config.toml
head_dim = 64
d_mlp = 2560
vocab_size = 27131
positions = "rope"
bias = "all"
init = "uniform"
init_std_up = 0.0105
optimizer = "ademamix"
lr_head = 0.00298
decay_fraction = 0.515
doc_mask = true
steps = 14496
Each number is 500 + 40 x the weight over its row's rms, rounded and kept within 0 to 999. Layers, rows and columns count from 0. Numbers have three digits each. The size before them is the row's rms in percent of the matrix's.

# layer 5 attention query, 320x640, rms 0.0406, rows 250-272, columns 320-399
079:516535497489524457463480479497456498430539476470548454479533489591452529583493568441409507520483480494552496392441443587555569517473437539460500486437533508494516476413465461457483539460445474456536537496504491525508458543568465550451452521
106:506522504579428544563501529574492405504431441474541477548504476489493453467538557529485444489497497446505446512537525461497469405522513517486454540461477474489452482517502534500455514453494540585421477555399478466499497505462484481520476511
081:505480531454476541512540531478462476480532483446578432550555461560404522550537569473428494463491497526533495452485451542555489510510461563530460485382520512536471492437445531451494508469472461456524493540419478484519499517532499521457467542
072:482493509492497531486515485487548528540460520565475528533437483471610458455447407508500532505533611500480519561542487443465489519512544439539567543554487488498530503525513482525496485536510519531462514474527515550548471494487514502534514491
113:477443528459497531477473521475565510486495537482529465504494446503488503421518459460512543511531485518473522525480483462496469469503515398460522565562470456510563469454440551548527481525476520471529533492532502495536516464535459461469570487
106:514511464447497482440473493503536538562560500516467450419479532519497498552441446438476602532539493511504477492445464508486530491463540588511501493450531547478531522389438466510513523568449518520516612491540512479526443577468469565495440535
120:523534531445437448473513475487482474479515417460564533462579503485522572510498515471436476566486470606492482487450409498534467472446508513534511490460442503599539536504492540498510460501470460428482509564502473566546518544534481480484516494
116:541500552505463471512498480500496470502470457446547583513581545506504535467507526478423426538492480551501481500418465531532468481508506531517494412452484510549529503511442555469558500513475458463455504547488430560477567480520420444515498488
069:519558559529518507485526496553568482524408495516527539528517496482538526472565515480447476477518519511497525580521457488492530548535524561533581428487534513487498479524516567468522589507466540487467432488506423394499503483504365508549548497
082:548492572550464505521500529495527473509492450480541526501554566532475524436552516435451478463491508489503515582492490525523515485503511523544525449445554538557474444456473584438553512479454489487440445548507398502481519433538398485549507532
095:467505436485565497460508518544490563479490540528455462500485390496497505560437491573534534537499492496509499423533511510479501479506492430461511560542475461464535524523528441527452529532491518549559523414520594484531481547517571512464471464
074:489489518468428493473493463477485485488493437490513548489537502493456490525564490450532455444490422474488534469526477447507461535530429454542477526568489490509480459453516513472523470485510477605488528563481564503466503511468528545563496509
086:497441541581438493461472532507559494509528504530567527462459450506452525443469493474551520486589428548524536493518498576526518507495462459536484508476512499516417542481478532505495517492518411587527549517490494443468445494518558473492516461
111:478507529466451406456468466521506475506493480489530490427530564448511497534492516452548469497543454501503439551547494534525462449490539476452606418484537489533584455559445460482543508439509438553480486521479553510515477447471487498489535438
082:452508472491500537499495543468467545561554565453496457489444476463462492508491490537536581507530516530488437485552548469491474519481359493458491535555469501538495463499473461533461489549484451553573466517483608480562566496491552484487496536
098:468486460436444501512508506480496491510588484530498530423455479476477539611469468475484520505556486540547467476542523513477503512465454443534485603489466491534501603455518461491465435505467472500579497490505579507510500509485627542498485515
105:560497561533479516486492514528515458501492461457520548513570564485511546468514533459407486513532490532503485492446483536541493473510524518519487425436484520541503507483460586488547487534470504456428480540464387546467563469534414467519523536
086:561501564476478547472501461530524434493495505455482526511516614484510536535524467499434441484510489559482458450481515478503475486482429520579475455429451572581461549511509495486546457529505460470520480534537419478420565461443495502587495533
074:482561455555574506557500493464544546560532505531523490536487489502569508512514477529472524517519527501561514484522459532505517490536545500562598505465444472494524503570435488526541484561463568384568444409477466430514543467524472468459548458
120:497551402497575501463501527513537546534497566532465467495443439521520475560452448535534530515503522508533513465512517500463515517511493491501509548541481452494536541517529441526441524534502500483524517460536532462534465556503562509469473434
104:522576398561506516565519571531485490463505590568452473485512489571516512459513508530502469492475491485400509487567442558473478509545551468539511491461488480519500582540516538484454471489538486484473531488527519529455492537566489453479466494
093:454492441528463543563559465500470495499552501510620477512482578511414470517477545485544438495499504517472579491472485451520408525477470556525581527517408440537460448537485496469531443565452450414516453471472515484577489466584558502525506495
096:560550582510517507433488463521474515469487519494568533491499557435496486609472525413549493479420553539494508487532502513494465533514526541474442494502492458433484528525582473520482482451586484460585441448575506470496464484507526532530564543
# layer 5 attention key, 320x640, rms 0.0379, rows 250-271, columns 320-399
072:456475445542504527536519529526540523484506488497507500473508500520554489564514465467487532490577578542435499512540522566453425426469504525519497484430466533503442591520465495546475532494427425481510533585513538459541469491503482483496473534
101:499531465454490515501459498507450432622423513530530404465477490491442466436487443487489521489473465496443464485573561485444558432469502559524523488495479538519497487493481482478402540475494487580454536524600431510443510447497509549447479528
070:495480452504503562511482568549602539478503441510509538501513525529504480503499442490477562484535524512454540532518553505499477456469478470492490470486500599477478558526528487549423463461435458507560484509506503446507465494510524505487493544
064:541536546388532461494531453454545551510525535495463528517490480479469454481526529463498497521424489501578546469445458434585479552511523487495517485475508417511539425461530500466553483547564504481440470459502479568516532509473460563548519431
121:485451465488500522520436556483547548517579556418529444497534530485487505467535505466562463528518541566510526526496542492483497478492483424481539521512482506512502456474467503457477476457518474514504545489489504494495492526469509498491517482
104:472581484440531482471559484505572567476481524476460522439503474500528485531516518494485532556526553528531463568452476534486496465506514499531513511517422462497553529472514460499512528517547489505498529435559519487554514473513423527577462487
098:467424488515458537557561560488463546409563453455553481504534529448475471499443561505581476493439483499532522476499474496491450449532559484477431543516546490519491488478465490520512468475486479485511554525524557519511515472554551481543534513
064:465478501547484447562488533508444467427519470496538466502507544472475448501508553523527471482529414507498533486449490476483466458454533513463456525489493534537454471463454482483478454491488476444574575487516531560493496469533547497494540554
104:538535512556479462542500514490476472433548488503483516435556565396490514501512510499497460544458416460519476454517477510539498479436586492488437490509461519538464554476495494515567450498439508472575533529548539544510549543545553525484547584
055:478505512535466454560499505520505469417522516535513487480510512421424468526506526488494466495504428463488524451526476505508480501460555459459476538500466509530491483503500510472521405542498553460577526484528516498489524494570542479527506575
032:499513532490514503527509512501471502463408503440487509466520521531539475490505484548498516511514462539476562469461532463555474461499466548543514426526513548473546514500506438543530531454521451529475500404463499517526575591509419482478496481
164:508494431479560465395503475521539532605478547517461475521466478577554491511494425497497573446546590510552534538522554479432503585539472499558570524504522471476513524519528506492471576513514489488474480506489476423499457481470499523494435472
092:475513477511473598527474515555453513440471470393529481531554501495566453521492543492450536471491490420513519445510550427426522527491553472494477501542460527482544475511560449520447504502416528448518507510498507477538464478565486429492456540
117:538538520490527556503452489573504484423516557508483458542473406519597483465552532442468561507470532482491471438525500549472509555475516464497458484489363469443495460499577551545471513457505472438569522477516520494492504445505462503523497533
106:560530535536442466482503478493401494470397429435530436486611497534539534462524545512464465554497465540483522501488453481502453482475538556483534411506526474493524473498467544495504495495477493496430559553498464578552485540483356521468495493
123:542499500526536486510529493547436503545447489508495471517546490547520483458476463506432505491512494548427507533454525416493496487471458560480577446495535515467478445533483487491475558478507497527459441549502473528467493547467408460453455471
045:417463476571445478536459456533487477457522509532496497503504501450460484521520496525533509479514417467469528486520505505447479519493536464464470583482473490550477502514508495512441399546520499506594599478495542513458489504533606560496502548
042:513505443539548472519541472527546490587533468529532467499493481514502485527485436483555492430515541471494573474518536488442558605475473507505497531475440470469487502444495530510473494472488482457515487587530505459483473449535547501524436464
157:481514582497421474579497489533470441393554502500528501478549502442445541465538476508468490518455434493466467443510499522551507482462556490485436530493512544490502481424506507501533452477468497531534560542507520559506559506551530518470557597
034:503513554500516530513460493497452480494483436461505540518515547510500506481517481502426478508528453569507491498426488524604482431451422516512480443536547495525503506449503481569511568500452449545483478462486488503508615566476422500481556484
110:535529528534475457467525498538465470483506510557530614502554520544501509516474519482590514520505484503508469464479468509537462520482568479537554462477513474485540462573523460473560461544502463522526437534501517564509522515475456466490509574
097:511506526513518511531412496479573448535427514437447432480517517493512534498557529556505522538472534433546422482502531508496569450550558505560575442530527497409500489513470533534486531458565485561496498494505485478484490486454458490475566559
# layer 5 attention value, 320x640, rms 0.0272, rows 192-255, columns 320-399
097:539535525467455527501528443532539496498538538520476511510493527460494480545517567483507514536510494556485424469482441523505544536500521538509525462550566457485531539493442529528483519572563483456511469537509540507451486467453488459458477561
105:421498468501520487511511521519549527477561471522541471526455546452474475528516463502562508441476467511517470434531497460560437481465472504517470567507507469502427476477512503576484479489556484528500587469434483483492476473548523520567503522
098:498565490527511509493450490529486549516458443531539504498441557577455486464490484559507484471519469538519527490440412473480482513511496500451451551581503526474484485588472471519449492554456481503535546430471493539546452460611543559540494497
102:546524494525441483473495472500512490496508512481477441543429505536511499504530467513530451463488480515489522513452516435495430481533424503516506537550420511448515441485532490528483514480429462450511513480467568508607470531537458499456495518
098:452455461420480466453443523448496463560404483543490519524536496509514481504464460559425538541409500484463535556401535547460486430491438514482470512475505515453467467555503533515481478556527489553494498574486490483435555518523537538536491540
098:542502540493489507502518451467468431521467495519540456583506520470459419526501474566491534493575478493426503544504473514492513509493515492517501554446411509489510498487442530510458476477481486513500436488551540544465536530510545514572461521
095:511487530508465511504498519511518501502524436491424532501538506507473474475533461486489523462557501495485467575565530476523531526647491520540531487541485508525469469533503453538500464494403488464479441516509514494475484567528502454512508519
105:459515563539536526522494477431460483511516521448566478437510521524443480453486509533522539478470482518468491431523514495473472576512539570491478490520572478506519520442465474468533481557518465490510509366550460538489509497556475444502509488
106:534507486408505465462498443512523536485483518472561455550480513517447500465461499499531543448486477536484432544513485452589474502492519450500532545549573505476514491524511559431550513389559487610437605509421439519487485487485454488495499472
097:489506498467488479522401492522477522511493449450502453487481502533526532456474486469479525465454492517461502497508547450529446481499481533511494460491494496535418510510505486515485491487412483508527494549498520511467515495538573502445532531
099:483474499473516515494546564494485490457539477537481481448477461488467533514547439508555533546508501505412478494458453499499435465469490532487537515528511525578432497566508557521481550519558515482419482515598484519523460375578517517503468482
108:503547553482526468493455511483554515521518479509586453503500444573456440404470481468479504500538472457473485590476515522528519439456505525482487451454532524521482472469476531445530503547429423548471443476527457491520456460585535502481477527
096:556467550476485557505477502500561512498540492559431529527528429564482522472484485572548474434490503510523570470516541494489541529522443475487528509533516504456512469583476432445480485468447495572494499507420490553442422402501464477496518479
100:510481433503523513504527493503513510478532555513498442454581427466495425525508457507457497540502530514482570559468502515507489476459474446500454460514481501460395538487519576518540492498463453446536521507493466514507512606436422535611491516
099:414595556565480470479460545554512512473542454486573479577515530543492521422548513536534560487497462479508509477492455543545557480473531507608516496535479499487506484436530456552483506574420449514543467412533512461519478497506470504437493523
102:529446505529527537514521487460516515529512531461495510517422567510507496531528478487480361445425508451578466512477506520477463493450486483477529503503494512508436450390584504430473516463482452497446544557521480490529462523443453544512511485
099:459426523567529552504518514545497541529510453486550472506468580527498530556536497549482440603508498474470495468563466529461560518505550546552509496528529499515503495497488464531438518537482506462457550533557533519529448595410504455477463472
092:492483485448516453557539554547465534530558505528512530506493581460514446521533486557510465542475472525555496504509481539519634542398514514510469528512505511520459451499474531490455532488491580506540496503507504500504502489504521508487507495
097:483429505418496514525504440515618495496581530506536503545497516489476459410545532435502504537551531520530579388488464478529511475474528520597481459509464481462542533465517517475521512526494539408453555488484560494548399505502539505568484516
100:498536488484505505537525587527510581473548419588400430540539507476461504545489547532475493554477457569473461532528483467481464497499524526562509496491509514457431475501458475479477481458560446567536505472499440532532444563582421513507500527
098:531462486489561455488460443457509494510502536504523506515469524578473493413511501446522491454484495478417561502528526489541414478491442469441504481500494488508392550562541489578490519488463542422479485486555524446540461551538543520487518521
096:525463503531492453465431538504526432521502502486514441526515510513520505491480417568508545470488509381503492519515535524498480546533441549537537530516406523449465496474599441487523486482435507503567536413509492479455490619438431461474497503
104:546451491520497455454519527457517507511487471539548474546519526531457532476495490513571484506498521516560507459515484538528502483464471485516498519549490485464460469466517508520486531467509494486523489486481426450451469455442545510461484482
094:507533521517520464457525529445447479537436436515515544490437508486487501468420517546420492522403540517477517480426453560431542537496479454412495518531540523532466492495553557578474492574487514547464477470513502494446502596460471600521464500
098:554521491509494458539525476478457495533478519549366513578528498459442515414424488573522504419467515472488512494491513496432457495491546469582460500492515492529531527441508514447536526546394406524538506502493531527432492499492436533554476485
103:545489581497533547500510426463466479499506503558501489438454445553476511426497480425462507391455515521469515434458518488453400495538546459433495486430531490526563491451541515422506527553564483449430497503520472500495465474547456560520471488
092:570487487512477504522538518478456451495526474437555482524388469487573521562465442447501482390516494520464466546484553511521431507480539526524480526437517493558502532471505531585479495476511518439445484564454490520535522511453463541538528475
097:487513494450498472511532449494542498484445512500614543476546492461462494475521547545539535589534447543482548489501556476599534486542499560445518481578469496534524486533438485468510515553459524518490553463430500565401494447558535525468510502
096:499535458556488531516501498534526556524477553479509483477440487579538579590486458531547554487466525464539575584415549502438464465484501466483547420548459507473515548483610524504480539532566570503516495575530565454492516578533481545524509518
103:493498514493481549495536575558468512503482524455503435492524459559442502495478482412543521449495512513484468558511483511477472475565532516413453537442479491505480496426539496554517514546507479416503520470567506479508532544508487493459467474
096:441446481474502523481476510483590487490450500519534446466509527500443555447532532483476473522543459470488542479495476487501546522497473464457563524472439527488513493493508485399543531519470489476494561412493510494463464431494539575520522514
102:522504546522521483522471570512462536526536504530529438518485565466478445450568479467534483560502480511450495492515508452479357491493479529519538475497490506578558506520514506553476486562499498489450457481513514459529486562525516535408490560
099:469422425506489531534485531430538455488469463585457485540494507500491423409481532482445498567567493432615523556477535497486481468501487464482527504546486496510489429475464570403546507522500510481435492506515510482460486488442621481435495555
103:498522507468500482517414462481509467469458509548487512530525394549550486371500515597508481479455491452490505488460496465490509455491477477508549540528527489473507454619444527464483475504435494551497495501431476563478539394479442480546518503
100:464494426543512507503478533576527530518467462507490549461505492444485474486542457542483500576500470512541512567517478546517611492575455510459528477561467523455473497532501494589499507527454485473483504482572546493481494600520508461545509553
101:431498541437557502473505507530611520515477551492466479454542439570450472480566477575504481561448505539548525560491562453445499481473490563414553491508489484485398537525519460372473544460532525488579520506480493487521447516575513490446512525
098:490483458535479492508528597504437529496477455615504530505550584508487509515491458562482422498506507476480517508473473476476518495495470499425493507548514527547482465557543441506512462540439480477478568491513525520603532590494483530587511464
100:494500461601502468542514476458518453519515466536506531478485464471525495425565547472453430499519486498513569542491571472505446486474502458470511468470492504538496501559521467467489505446525528553467510547535533488498426470533451509501533462
099:502406547468466487491530548592534568488555495514531476565578510569536537442534495505526539579470517553487522470612513515474479507521528509531474499573489534486457471419507617529474517478498551542446492530457475544498534560466488424482458499
097:498562510439558461474462453532568524473507579484486545523451501551474435493515507455516526442412456403530499519465464475547474493509492542499556464507468489546450520518573493547531495569568524531482536482476499425458581480586537515509532505
100:466484500486487497479499460573542509515469529478492552640507512521464565533475486536535493529467450442459557530502514490481471504552545490505524508529427515468489546489569546519524523535433508466561507574427495525486512489471432525438511504
100:428473495491431499502502553438552413472502487510495567524521454497561554528496481490505593520530477479488500526425491536526434468553437501570502473473451511543485518442484545444516506549440522465496523528511521520492535439471540476458479542
100:469457542534549529493505483470467489490523427504515482520520459414494429546457521487401456550564510422529447568564515474471506511490533520515490427369517491580570508513407429536476438559461444482509434465531487513545524591502511473519487514
105:525459472536507507504519508474482410485397493479495537449433443490519531545481429591456462472532490460481527497495561521493565452419489477479496489467530494471448504581491472408536479428532457510540594471500454534514515491462479469631528506
097:485527450428518479489512397560493510515525475555436529537522546444492442539475562483448464510503469498544488420522451474564548512468553488524530554520520488511503495484550496494511479516547505485503470466466483416524514412485559596518539532
101:482488559513547531463477431504509497504574533500521517568483559477459512452539498454532483488448478431584517463500491497529490517520495490458490479420440474518510511488532453583512513568498558478471492426459473463535466551500473514479467524
109:467483499555515431477515418487481564532485473494442479479488509506557461568482462458456453472527532454609497430487526536566556484444502484446457502568476484470406454456523426450516499458489517511575455487514510512481475398550601427458520510
103:467601587461504470496498482551503520436569517486547496499478531535505490506535480523545467542524493515464530548551484476566459488485543497540508534568541496501538506501529516449499509442497486537522563489529535466555472463545512515519504477
099:487502489503466500496555535511492543491485493535623547434471470546498548514522438478446534488524546497415528520444489513480535519487533490441464485564497497493492501472486530501514563601510492407493485512511513534556482507492450586575526465
095:513542481499515486496519455461477554512514462543510477477488496451534510484482557555528446463485504579601539432522504529488520542493511468445462602482525480512607486476482551419488523498527535479527452571485550559481517467449502496497515431
103:571557501461532483453512527459488497474465478499436497505530461579525557547387501512458487438461550402436566523511471528525502539502485512438483491467591516542587559607534440518522503564450463507477530516552535500548464550453476470516477475
098:489541503492479487481530518483505589505488510510560538545625474569487516569472534475453542514528524535462500582517409567565505514578497475482471475488457511444498517517501476466544491486498483543518476461488486465489518587404453487563535496
099:462495475523530525528549475588496583464502518514491415547561432484471491470462512557534499506556499524437413481630510458491538513586539556550542500611495484519525469554428429546487501464509538447509485490523537515463445465503543354445502472
101:435463531439550527447528453585462458460472568551495454551557499476501506424489503526467505614457485478409521431537454485450516494532500476542477518499533522459528516453534545468484499520433475486539505512456514467499518546378513601482426526
091:534494572503488509556553522476461476497554583527453515424487641465494529569439506524522435525469476423504540480512578517471532534521461531537457455390469474525557498471471428526459486491458453517527523538485513486483469504473532522473494518
096:376513466505498484494498519534471567461538541464527458502450565495473493521541551581524560546474495516532465435524437519503581445467499571496518518586551502444431433521426503466466504527566506486500508506532534553553483469556512388497486489
101:489473506533493465521509578466494477522509535440536522472493540520538450508546450513553457515466544519534452432459521514481565463563483482478488491507485506447430509542474456505527504410509478560473509430417445515527584463533517444524528479
099:489485488452489499485509469512611418508460504468515584532436495502495470480524563476548523602495471515608522600440497493532535534453485512467523499488410505465557548459516616561480490523467560492489528515537556475448483426536443569525556491
099:519504510507506489470496481466452490485531506504516524542529539491498532499471501536483548440498523468454421494521475508501487516515468442515498541509499501562553463564491485531483463520511493538502399471516487447496534546448527484469464487
101:505519482489569452493471456487482514507526481524489562617467527496468446402549566551476391460438520512601568452472477508562504492508522529486475492515475474405536465488505480485462494496516456469530482509487501483474517471515549517493542516
098:525488559462511445526501409561485535481571527437529485542499494430574490535456459480505509451512522395490499429556529484538479499486555508624482488471518485545497430377511531493556486525478503478562466536465475534507518532442483494561477513
097:547454600489493386458538531476602468534458544501494536514424446485482565572519414548528490510450492459447475524442565521501443429481455544495577525504493508530437503497475503513512528571492507506531450542496509464498490504529473494413518548
103:484481512501464424496540459516463563506482467455522454500494515546503554508492505484454516479521526580490498522597517531554446515566551513571445538449486509505493485446514509565480538541491511522519509541424513493517448548511523483499481459
091:532524465493509521521518420455472506435539534557398491444518458503539492486494641437485507470521473574581523489530506464529494474572491424535497479461543471573517432512469581441529495469555595490464495580475482474524539423510538494516476449
# layer 5 attention output (transposed), 320x640, rms 0.0284, rows 192-255, columns 320-399
103:472521455500472432517465509534550528527419519479478440531484419452524541469464448442509520465541474422439535472500554509556452558461469481491473479505481514512526466518509465448531479489490451570489575483464527589490500512541457494518488462
108:583460516531544486534485542501512435567552472486496441497470511586484496496491523453430539510503497536484496478437424535553510491524541477533499432460545536496567494574522506483492505454458450440502326468496564498535495551470461574476560469
103:547454545445541523521585542560517463515527569504382484550547486506456502530529545499449508518538556503550532554457491523446485443556496529610480481501550455470446460458485486451479511481520433427472457490456513517518477513518496461500459494
103:524473545456511430452591505527587529584525500546493523458535508451471499470481551461466468476524503485513535542470484525513541478529537468536458443520436441542489523504458443427463511460547517503511537565450491465449553490510447431487460494
101:535509465463476528500531547532512563431498586506420580468482471453482512520457454499569504503471525510540445499463550394461567584440598490464495488475456530487525513463486467606569539543519535515491515385571513579611465507514492577510558407
099:508486509455536491489500591447555489485495472535522486494528480499484497510482559406435498483498525510433521521508484407495573536532531404472531489494517595602552516481519481422513522477512503495479476529528437485616429510506513510394564443
102:454543584525489496498487483445406495496501512472567562523452529498579515533577557535488470505494492483540534495510470575545410539512546443462481488532585522474459440537533560535520495496480521520536484448441490500483469567524436519507476480
108:457511473532527496519582485508464466508487461565496503505483492510485536499601459493461502424507435528516559548479408482555497498557458511501509475591456515436481536443531536465548525484483558482543511598510571486546492524496520525531470467
107:499454531507492462478418468498543495416489526477510463494496537546515553536488514545502486524457478490445510466488556542487511529489486513449505397530462553534544544470540423526468496596441483492465461455547512488533473565472481473525599460
103:578440494558532543449523531530499555519531502530439541546495521419538538554460460558497503498475540532610547532498517496442473485581556528522505504511549506524471519507537558543447455438527492490467495453491504472484516464471458514516479563
104:514501523536506517500472452540445520518523476519535526526420547568510525506463593497516567512501565460503474463597497470506547536555489458565457509517494439562578476516485493542462503552422527457538427475489482487551531501468465479523480628
111:489477538491537490497497464505489489489578571508464497507485558574494509578539503518488448490480444517501538480490489565459547535465442563502552517553493521540500558507468449549476517553534486431486539484497490442534521537430546443481547465
102:502526516448515528442513484442462491494511485523455555474473494507510502529471555552430480572496486449498429487531488529494425410571553497564478504557520516528471464551455591488461561492530533529503535493470439475506455583489504545480517568
104:572463499505480416533493543456519492443476509495534564492495493492534529457425480575540492543465569505485412424518467474560459440489559486400515463439480441537510489558541424494480443498503511560431463510445572397459567454481484483436565503
102:521453545460462496484585481474516485572540489527501448459559487579501467526535525476468436441531521514545541525499542534500517480550434473461561512476479547530553526508469476439507487488515554477545548508482499461484518460468542465487473454
105:549499476530517457513543563486513449511522532507533445421583521532434491467474474506503523517571465462467499545484485515469535500534435599546473523483482450447510509501468494531498520555501584495543414544550499458499515538551557416520502459
094:495509477459423498560465571503537484454434529504461483536559446486500430422470528456473554477503497479499496494490554477506465505444470450537462477425470519572524394427533509468521542516522464445519490537535474502533472492564488453562460523
097:503555457577537541559494553467419478405443479531449487509458433524462550479483498484500609418515547503481511474520471441484496472555480461550496589483547509459567438454500474553523436551529487424509578470558578501549449587508589504476488447
103:517501494494489533493506529527463600487432403522477509438505523520496484511516460520500455494465467531524525525578553542537492460511446464512520563500461507610439490566502495450506477371491466472480540493499534470502460490442547439436490462
102:549478482503587491501466429483489485529473505419442531453564486549422524456533485522477505443577455487495487488434468527518576528470489518507541453471463500517471520497463480511497553507461494467476533539481506472561547496425580478480518451
103:551502523513498559520478506531430535424510505520422521512450492446529535583506532524540537519483551465505558509487512472534516535575538524522492474500528473505509434528462529498566415526502498525468486435441541488509480476523506505470468532
099:532558528466520488529588501491471470545520499563552509523523520432507465457518504486508398467493477473481518550505508458502570451561540437472499481452481536469596492459469552521513437570516549514488547599495449471497514466521575535506513500
108:484442568490437553434509468507492539509529505471449504506432485570518503552442509452495469518466519508416523458483501529487524449463462454468464496485522500550505535520496505525552494509510507462446514474500490457512534512561402517568550532
100:449536523490474550583530523505483458495537551514476494502524498537435499511518475489515578499541530478486480481509535496518511476512494504521408453514522417453534466512464491488590524548518532459585453486508574595535498508545487489569507528
101:441491536476500514533480465489565537461432408564556465509529481527531550577476541507461619483526514476444476463535496480446489496482487567460502468523483480432505454484487497570482514500470534500440521591501476552554464503450586487466522522
108:469566457497451522519539436502488536420482575473514475500539499522475531546594479522539514536455509476500564530550521482452570582509408530507496489587413455499447538513372493508528549472505504433563454497526490572520496490454521474495493566
100:478450524538520452530527516477581500561537528514563440489526529469463502463457544504450526538526575496504474470419442512441425553488482486557485474502518498499489498530603521450461506477461566506510423502518498472489537558540475503496538541
100:524491479505498429471486448541509517401525440525459497494414487560549498513546478398491493468507439520440478488532477527574538538505550458495540439569488502504512448551435429560556530505556401548523539423478568493578429576435470498494535466
100:563461447461469373568512485425499470484525525516472512459560513469501504498511466598594479509477533501477434491461510468397514515504497533502544466438470424533496449494465437516516437515495492477474514438472521504475490409518522489517544546
107:458493544549491436509509473481566479550521501524577514516533595409591519486475489515460472525535533518505522465387499477494484517449465520502440541557519491509547540490525444492477449469514486497494449539530482521463549473532481514536456485
102:501476536483476481521522466524502537432499513517561483469458444532520445515475489514484556540457522497442493486526533477510514381488472422525485479486504536574520521506525475536489519498570558530520492524553549479490493544465495394554489510
105:463533478442496483466556494550510503592554487519496519507474522559476473523502505408491483498506431515531553505523535528546550554472468576506493475516470596538481536527516513466490492461511470447518482489488433524534509504471487439506495471
104:497567556487493541458575488552483555437507555409535547498467508552504519522501388528553485516395488534540568484530494511524546432440475501495508461471478544493452571495477439555422493467528472485567577467460518562472489576496468492489494469
107:565488514483487539394532494492506555479529530528432510479487451437502523548499500534418513511507526522502478501511486511509473502559642469503466501553500510490467521449510494518503565461535559549518534443523458530519491560485497551408500465
106:541467584502441395567455532453446465488470516494506497512477518504551485521498520567521523460485490442497507451440478527478463549516620403505468465394570479426554428475573484519570471561461501541466470460483611476500557481524501483599424461
104:578515467448510449539522554440498513582527547495409535487465509495462400503444503511507470447473485458493485501458409487552518457520509474512446453429493540552489471543467448480517451517515406516469479523430492495480551493447537521530523517
102:448546538486517491516496461507461451420453491515459506465522442501439448502541532446497589506552467516504489494454526487524540508462522577542468506490516499423468450425485486570540540529567524513535492547555530551528495521545532501462475423
098:480525474495520498541490472502530524481540496361506459489487451515477439538497517436522444481523496515477501508525450505482532442451498499584519475503461468475481455466511533486442535473541548490528508488469510507513545506451615482487509479
102:407519508517516533461453526539560527483451492523419593521471524462556491466455478489469497522523468521486475495540552498491497512425461499489551493501491459568498518471532505486457471485524426477501515493485453431493536485497466544532497488
099:546524499522504490529508479510454558526514561529522432495491542506569544566550452536520508470498485500504520501494502552517496516553482453456513524552530535405583486514460489504490482507451465501523469404448519496475455524415504537475523504
108:511463537429477530467507467473541523486492497545475512472428538502510356486477530509483445459518493495504445454537461499407499463445491489540477506519592520460526511558494469500485504516485460482509524464433482470459490562497557417556537526
104:532534521516494536461528503555516495548537469514552430481497519422533445449461535419451455551577523495551502569545513480556566481541516402521499529492507509526515506533531470540410461482474520490506488512434479508448535480516491469512502447
106:498564465487465543517444529432434463488486500503496517531493500549461480489561431462492555479453465564512537452454432500542494506496510519518481513477563540447439506514521629525561561450492484511520447555467560496539525460484563471456489535
108:479429542530511541516462455452481479502537436482540494500528535493422473483534562488494517408442521484464427427447418461465482536527588474498449529442487494499512488494540492553494535524443514459529473569568474441524509538546498553505516519
101:517524541523498547549582577507472521453474498465581503554453453580504495503474520454524495484460531476479502467550497490519527471504494490509478518549570627416548497556447516489475501487458484513501487479521475581474425554441437451505481482
107:540535494461465505531515491528443469444501445510456500529472470580499453520545504474510464545511498493438538485565545544498525477543433450521444502605533458479559472584457552439564460535480454500497501461445571509524462502476566431495483505
115:511500469511533501464472518489478456533519497486478474500448459535515586564516487525525558477452512538491522507510512466521488440532412489559539514470536470507539485465423487546464492587539458516473516523475553458472497540476433582430509527
106:510445521550509434513462460423531523541539467499468438503460494500502496510469572520492524442535465526506503552512484600516534493586487417495554463528465497550519466502513469501465507503451499441460439472532490476441501445442457404481459560
101:564498500523509447491494499453491499441484539546471505499585494441483493449523518547558492493544569583539469478512488435518480546523521518565548596466517463554432461585473472524570544439561530488548528529570512453444533454535503434482482545
098:482541436518439488487449587476559481494436470445419490479530396490481515474461528492438564543504545516453475508526500467458464510492460542538537460420457466541483464410471450562477505507516482479454538526551498576494466470553498488487477496
105:460522503455481538458461449469491544497454494484526545489456496505479449521504537547531570555496470562538454481490573495533487385521471508582529526536412473476451465447482509576482563470522549513505506468534520542450511455519470488482519524
108:525500545543471575491421495491415447456481462483460538470506496435535518479561472553574412567525482534503481483437506478528526474503531472416514519526564512536489545517538473481490462532524537482468513525534488471507524478544496542511522418
102:433565531461498451466409456468491527547504485499551542487510534563529550500576430454451506453476479443509491521526462544523466512439521500496496467486551570479487450482483542478471549511506459515508536544457416492509473536415492560491487577
106:460512512440457567472499523486494548424438442507493533452482530589436436463516491462523491444479497492448445526632575501495563481458485461413423508504529539570503497641453539463588506511530443435525515515448460536530469457454478445477496556
100:498508500522563614469513508472446487490464371514465551499462493534451503473549554429462583424529441485544495490478479440468473433535474492538463561519503522452484458566448580510529503506518506470595524467524526533527447539560559513519523517
099:539447456513485395515469525494537427590469440498438483520539457629491463509535468469484438455472509548466511484507456557560546551498471463513499468407463532538557520517489417514521531523434446469460500502524486445536543437503450507466473527
105:485474537506589592485472424527416443508525442547470525465521587471424513496572570520471474483482494507518500498517427525521501595489528548465489564501509535491503530532477541511570543526478493439596489567551432506476529533516473613434465486
108:516508486502468515594497577502486523463510489510544476522472537399549498487450512544491445445578540499408396528479574472429522542573485447493525524561492456524511481434586500454520521473460525541433477486446531453523483582512517421509438458
106:484520526485434516458524545518499446483519560475528462502514462610498448486526501435542512590450524495547561520530515515543530474531500499472532476486486486439525553540397552496529490538509533531551470452518524547507473453528430521486535573
102:492507531488432556493571559506453493553467543474494484504461467561527506574502428496487472481504426498464481483449487520514513538479423536491505540472529501413455499459451541489574560477497495501493495491474527474514512552511480509494485405
099:498500470526538463461526502499533491537469472554499478530508497534531538487530486484454491503480490534487489471541482536488487484480482510475519532505503535461540484572476489529442418501505459449454531462483462440492488509503543510404608549
104:509522450474498420478521515518531509663561529560517523458506511501506420479480539410500524428516503433499479474481435450554536563467521481525499471478474488534576477565455440523539506539527502523537525486496462488484556526527500524550571507
106:465484503505510508547463499442568511532488512532482495578547498454606489562465509502492529567484568505487541519438572548433456520453470442499549493484545537491477445473516488495470459419481472460405452460545486483510481480526532526518547551
093:478535533550495495480503481476556526545512490354567485463515526512535503484504495471490487547511527470485532536495493581540482460478497470449448515543504539422435539535534467476379445424449489518505479434440508534465513498460445491454494523